{"n_kv_head": 3, "positions": "rope", "rope_fraction": 0.75, "qk_norm": false, "attn_scale": 0.177, "init_std_qkv": 0.05, "init_std_down": 0.0, "beta1": 0.95, "weight_decay": 0.072, "schedule": "wsd", "decay_fraction": 0.46, "train_tokens": 173900000}
Each number is 500 + 25 x the weight over its row's rms, rounded and kept within 0 to 999. Layers, rows and columns count from 0. Numbers have three digits each. The size before them is the row's rms in percent of the matrix's.

# o: layer 3 attention output (transposed), 96x96, rms 0.111, rows 80-95, columns 0-95
# v: layer 3 attention value, 96x96, rms 0.123, rows 81-95, columns 0-95
# gate: layer 3 MLP gate, 192x96, rms 0.159, rows 0-10, columns 0-95
# up: layer 3 MLP up, 192x96, rms 0.147, rows 0-10, columns 0-95
# down: layer 3 MLP down (transposed), 192x96, rms 0.128, rows 0-10, columns 0-95
o80 100:474524507504521501505467490506456480491485513505530458533517489526452498515527523538481501514486494469515498525507499514545528464525496534442472476479547486536488484486538484484511496497474474523574526489490466482496468501503528471488483556466516470498485506509456523500513461502524484485
v81 096:529515491546494475508520486529524528507488485450511502493501518489508517500501509516555493463497468506494485542448492528471477483531513484485483538537524452486498506508478510487490528495537533526487478542506514502513510487520475525553460539499522513464503457456495491549508535478483549508
o81 109:469488489527501534522464510447517470516540488526520512462533451492485451515512511480479528510470508498539503463464555513491492526508506534485485505507492558531543496496502486485525506513480482448507469498472493531496460488505506480483515476470517494535464488545519519503485492532501464473
v82 100:550490477499506515473531540531488540457507519473477531503496489484510494564520495465456485490488511509502473511472522472501513535513497469483473508486485508476513490501511559495482503484504484458484539476515528526484511510475467459495445499484520492496485506494526503486554473446501445471
o82 094:467487448471498484508504464508487494561506544502497518509511486504496503513522510488487485476484474464489487447483511501508463445505480513462536527482487459511463484469487528460490510519487495522513475490492460534477481456470522519527532510497472552457513497506504529525492525532468541485
v83 090:480508537518499502495465524501530519507527503504510509470509470523528484470504460519508527526521526498473494518457502473481529504519517495481520508465468478524522504512510519489439518502483511513551542477446462508530507522510469528543527506468491476462465522523516547528513446527508485462
o83 089:498490464534541477524502503544494511459479493525526498526525532465508509492517525509518469488465501476506499506516508511478477516477520488492465481503513511475447493511519479551522511485487515502498510428494478469487529522496503512488485520568442512558520484499521486472465521495478529455
v84 095:485504488512509512516467463479524486517450479464484502498497509487485463499481506471494499549510512500517442479507463513486504481513517529550509486472444486499487523483479510490480487531488500508473448507520488475550482446473516524490547501478452529490507512468494461514494533527546540519
o84 088:520519513508481505532526485474466478523508512535523516486513541508526552501491489499524535470485512537485519525513520474479515476466449500522491541510509501496517495538521503506499493498514498494502602519467540484481516503476479445479481500503526487478529500525458499483497482505482447459
v85 096:448524467477519523501509530459546483481493507525515504549476494460517429496524455486490526508473492549505459496514508497499503503490456515529479475475510502492512512508472490528471465510449526482486502491509510490457475511480528534504491520491519483489458512470498510495496463469440493529
o85 097:487463493481462497501533537531512498504502517481545479504486531453500544495495519476463476455537532495530530539504495498467517528533488549515526522443506506510495556506498466480477503482461502533501485513505509537496521453492497518512475481491494464492539474492506532491491504538458503472
v86 084:516485506513524500493547494470492451549506489536555485514516523467490498461485529548482489503490480503502507486568532529542453486493515491469503500531537502508508502488487498488538475476528544491500484508479523531484498511501490534545484500479479485533523471500501475464551523515453493492
o86 082:466491547507503473468513490470487514512489506485482480456479470481476477549464490480484499551555528471504532502487516517521533481501487532512526491495489517505469522508482510526524499465492523467477507555492487492482479523497548482504486525531542473485462546461502483492479529482457468525
v87 096:511476545512492459479557518511501511507486482553529485444486512505521524526494510492522497455520464527475511515519513480510490474519522479473526509478515576518467477529513506475459516476504469512536515511532524494502483502486486508457499451509543490519520491496511503521457451476488504477
o87 104:473508462520522461468482527480491454501480498485485524511540481509518474452521487560479504518495490460485517497454491487516503531487494498489496505493500506523551517527521479484536479487472532466472457492475482483506522477505493465586480499488499503462484512481502544475482514488533509537
v88 093:495487531482452482507466481453492518495464525517545473479476465490530500516513487503493514495482540485485522499486490474507521471528484477484529490472513547477513466486511479498507477521524473506539466523509529506486475490473519508433495532568465532482516544516521460504501459463515496495
o88 097:480547538531493480474519496489497504470503493476492468502426508486553544472511495527550495489540481502499487508501526462523498502464521518467509493513431486538530472542484506516526482487502472499504511530483513483559515504526499516519538484488509513502522506486541532473512457498496518493
v89 088:525533509486465502516504525516515470496458492460467475506532484478562468506522518501486465506476472499537472453540509472476461496534473491525480489515485447530485483511480478505500456500487483511462503493534520532487478475542442498475492497543503490518472516519483493469501498482495542522
o89 085:514491438533474484487457471472509483476519484506504484469514505501489484517468474459522489485509532529495519523523495497519495485499455507455492529505511525483521535500519506513470523456535497533529506487488495521539510520535509569535504493476475500457496506493488530571519486532475465475
v90 089:473515452490521429514515512503546508513481492496466507490517456505500513497478530453552492495470500516506482508514459486505467457549520521534510511514491500495488533472489488538482490495503525527533530526475521529522492477505504493501469502555506459527544513492516504490476513543547506535
o90 081:525517525484436510481512495484529468457478529546497521534485501465488481468486520540498497503496512513476549538460536515468489476512488459484448499494519545532519493483483509509485559494533501525479514497488494517476491512518558522535489495482547490493471505513463500504479460510510510505
v91 091:510457489516533473502525556456512524495491504511508506532540508498511476480496488488533515499551483506510494505499522499517522496481507547515478522504519492506477505499485540468489480540462559496521486461499513527488483503502468487513406502467528473464463527496529487466496520487463524512
o91 095:486471494451466493490502485554484516511514526463514471519510492477488485509480490505453509508465518507492522540515523530511483466539497529500488526520481494446532503488521471497537491440488493468470538508458496542470522505498489539501509497493510519509540489458545481552490520504484497547
v92 090:492513507491496423507478476514497574495515489482483494498495507498467499480485502540477494525487541525479489490516499500486486521482445504546523480502513536463489507493477516502533479503538458543477505514521519464488502491568569502489511479476507465500503515505460511515501544477478509497
o92 084:508520547522507518500513477462504508523506489482449520460497508493497503501491525496480465451569488443482484489482497523504469499502535512560484488515513523514512517491533512484481510511471447480499534516462511500493466509481462536502479502495499483469519457490458501536493497524567484506
v93 085:457519506530487482524510517484436509503515520481496488494483458526547513513477499478482506478466506497478477473446511471508512525486524447502501517477469515509545518525532465504498505470500446466501511499504513492500508478530501541517543541495524585518493486503483508525519501488499496456
o93 082:522469510520552495465477501529507481462478513522491456471481530528515496468529488470494490468509435534520494476531501503488502444487532483465490482494505505510503507473513474474501485484502533534471487527530489474492492483490517436494549462526496447492510485537503505483515508511509522449
v94 106:533518535532492532486513498508482511551470530475502476509519523512517494519507464524548471492494493520529512546500477458505504492519489512483464457509503448508490495488547527463534512512498498457539489499522508488471475487480495470481484499509572543484495500517500504489484470465552452490
o94 100:533512510486511457512481495485529478503509500512508480530491501531486502492525517468485479491435550462475500481502516469474518543452474450480535543492502537496506495522543523535530467513534467511514456537504481509500521518498525472501565509489517495481493502453504511536502472500483479500
v95 097:484474503531498513516462490491519549530458510530469515517494472527499512493518459435554505508490546532508531491460448503489525506502517495501491507473502540521472530504497505503506503515525475503527496473474477506487479502517510499475494484493480534487482466495503473540571486521511573495
o95 100:489495508457496483509468517497495453500488552473500485516454524498501521494481483511495522462480470531522498503532480504527432510516503471536498503494495474537505506499526503502457484524469526482492491461477516478513492522469496501490481449510529470566543514456517482504482455518491459462
gate0 106:507464532526532496495486485540525533518488534504468473512521464500517485541455519418494506477484483498523522503464471485519489506436526462483514498541503497532472506497521470509474493553518442548486501495490497504504518458525463486511489511507504472495510526503481514487479502530514510509
up0 104:532445528489474494487466497529482495484501559525496520560466521479478506498446443474491500521494526498483496488504568479466518520518497520516493507542486511480478524489534476501518524539499440520512505517521488476496459472487531478503472499526491508532512497502474522526513529519518492484
down0 100:460517529508512482552555490493479514489517518504487515538487505499520489515508494515498511561442519485497529506526576495546482493491519540476492521476455506534484488486531485491537509480536541508559498500494471488545496484496533506511487522502502500529511481531542534505501482528489494496
gate1 095:506484491544483498483451519514478529464434504518472474487479501478473475508487545511529449494484504493489512525492537479506513506490523468531507471510488495494487514481503480560489502464523495526510494488500515505504485465479511458466492500538509511519539506488511487465507463551413496496
up1 103:522477468494514496537456458491487511506469540496505522480477475496487482550529506465483480500461521525515486514493516531541453504500503509533503488502420525490474465517492508460543481462475503507491509455506480507461503489535516510531502480477500517485512440526517476479457503501501475492
down1 102:520485486517520513511508500519516499496471458516566503458498467532529533543524541489430515472499477487520512512535488440497487524478469513467552510488532486474515490485512537485528494521484494509499468519467530519530513477520494497512511483533495490512545501481495505543466507480512511455
gate2 112:500475560501483461461522510531475473470505500489495482482516567476486472469510435514479531473530503509535471511527478504514508496492511523532477491519500495488522466472500512484491456497529561496528514501509544526491530467534489530526504509485509483498505487477458531495475510466489517456
up2 091:508476540526490497491476481480485518482518495512516508497493503496518500520463540505458498475535425474485522527468509503501506522509489488477517504461497496493506496480546541471431569483481552550494521546510486457510502513487501484471501516510490478486486482503519481549514528470502524518
down2 102:448528481542486510531529527517492476546484476475511487486503471450490530485552464521503481502485492522521508500480461502501471455530528476516466483512472489490515537493544473467477481464514468488497488511514479516488528477521480468463490502478522552508539500533525512519485477481544500475
gate3 094:513478491525462508542493488525466498491486521468511496486465522507537497504512519494501485517495498477487502521490535454527478533496507536517505503485507495517527488512440522529468487491465501476517552517498519551574499501541512485468471539507526469509517456461536518483481489548530488478
up3 100:512561492492534503486475477490498493522463514524463516511466493507503509494496493512459490535534481522440495533443555453502491473508493519524500507493522515510530469485496507537483532464476506507522481469567473489525479443511501488534520517492487496517508516505532511528529461494507484474
down3 098:474443541496495512485529503462502498475501540506520483482542531539484480482501497476517488500504478530509545527516484569503520511473488474484470482505466466484470505465533467460493515526494509501465552509488509513451514486495485514515528481514501485508493494520455466504474534494456543521
gate4 110:506425496474510535490480496505489488530541501524528488491526519519496495515535514520512481512522531516518533459480496508506512500484513509490530457472508523552496465508530501507523468568458472526470501493482476481505506495520512517495542461449464540497541514539524502483483481517496540498
up4 104:503476506503473476498561509483536518506466451489499514514466477496479529457542489573500544509549493492471506542531482531481468509487469474502520552519521503501532478525525499485504509482500515481503443505490486536444501487495497541509513527495518533532490491483488468486523507502495494498
down4 102:517515547513523521501503475496504508431512543500513495496522511491460504523489470522524464530512510509521489521493510506494529504513499503523466506519467581519500490501480510466555513487461485513473462490452488517490514533525532499512493441497493494529498510519521523482442460545497516511
gate5 103:522511521519503519480507516490475500530469503518495482500476508470522523481484498483443476539512495485500514483508493533452474463488499510498475500499503527429483536510510483502492480512528485481539508530497514517546522467489506561542474490487538491507556477459474470494477463438507527506
up5 092:481495457503502479506473536529542525486521502536468537519510538492540530472487469512515501505532517466507532481455498494511470482510481533501441517463450501505485487491485481505517509514504444499513461508488480496479534516519492464450523480534531489522511505505501479549528513542526504468
down5 101:535483510510481530498544497503509490501481466477470478511466462472498516552511524528444518462471503485485503479526495504491484479462498494512503476508512495502480468460502520534461503457481509523471504522495524522474513486461472540485470452519490486476549458511494531532467498463492512445
gate6 097:477502463518515502480480471511486500522490490485495478486493501544463542525496527502501499460491493535455533493454457476503459532465506553498495505501474481509518485498500475557490465495513507527508529496531532507514495462485483466475456526530477467464437479489521479490525495538496494536
up6 096:518499446527516488475506462482491505527516500477563484460482468492498494516544491514539478461503496530513523502460466506511424521500514529462497542518483480483467481514480493508526511528487510480522491484473473466560499498486489540516506531539510487478502460525547505492513513481497508498
down6 102:494463527511466493469496528514456531535477472510492511523505446511508505525504520515480511471519489573459487517512476515504496539476513488462531494510483451486514516534512530516526481536459468462521490509538466474491508499521500472505472499520492522527507493483540479548554492509509528514
gate7 104:468425507480479488496500513526474498514488515489503472514501493498508484512502488487486509476468497485521474529468542544514489524511499538510510522481484458480543484511500421523487495501477504557497523533494475443542476533519477498490499506472431537501525506506479487500513488490544490504
up7 102:458514467508505486529448499482498479536496448521509489509563499505522512511515499547504493508500486512506530505542457520492460494507491471470522505500540507500499494485515477490524484525516556494521507491483480499462472457488532467503485490460544537492491497484540452539506534520448495487
down7 101:509470532531508519538531507487569501498478417477509497455494506508463541523537488480476536509478463502493486548476504505499506494458555466497503462498465510505493517500476496522495489514458493518504514493488512520474507474501486489488557489517476495516496478503553499477503475481460507496
gate8 100:491470490550508524507474465508480509539534476508471556465525525490504498509504500516496502488497535517494496517442489477508488513485470540456485500476487469497493504519492460514547500507462496496483525535464484463466519503533497511483481507437490538480530499534523501555551506524524490497
up8 099:468529474501478454463525502507536494504501500473494466519537486515526501491552489481516494453519516461531500508537502472503467526517568509491502497476497494522531504529486536501462471509528488518526493557493490478503506464528499526508516485493500438493476500506471478458523474506470473452
down8 098:463493486502501565514524520485533480500468461499506491500531534467506540520486486534509517519471514504555526519474468484494520512538495463514551469542486505495475487484440500496559478512507483507531489498511477485499500469485491509503518551500533490551511502498503482454478506530536498519
gate9 091:487502550535533500460476510480470481505536507510540501463533490505483523462486490488451482478518538512454506509458518491493550522517505527487523482536532498531509478473523447501479511523494524498460514502483497446517503472528482487530479488504502531495492500534488484469535497492486569509
up9 095:467493501436431468518457508520469543482508486536527500492503521508516538477513488504483480533473554456489484469495479478496479449530482513531500487486508481489475505470515487501490481490535528498515510492520530509489486489539489522447499497464491506510503541500521518481527467526506557494
down9 097:529508456479498527516505508476484492484452533501498526561469517508517475488498521550519443503487512474521490485534486507496466475522518432512453526502489507488503465479485520514489533468529507504527518498535538516484469499516515503464453525476462497491506509516496434510527502515496508522
gate10 099:460491508486508479452500463435471480491495489491529488521511442509456521542488467486485514499498496454506496503501515475488529496496524518555481499522513449461511489451493506480473479493497466498475505505486493491481489548515437487512527501461478510541477499490546531497500483484533504519
up10 092:478525513512496513519505478477515472488487489514503524511505525525480543531499495554527483495457447431505500464519457502507554502458515500479502498508493475491477478526504491526474481506476531501536485516537493485438480523493473483511492511494523505484530504507486505422516458520459506504
down10 097:529507509543458515549474487531505497534562500475490535432457541476508512488521523544539529488499500513495472528455486516469479469534478550495531524495523529512487526482494539517507498486503519509491486477500496512489512507508496508484510472502483510496546482472497487483533480442513490492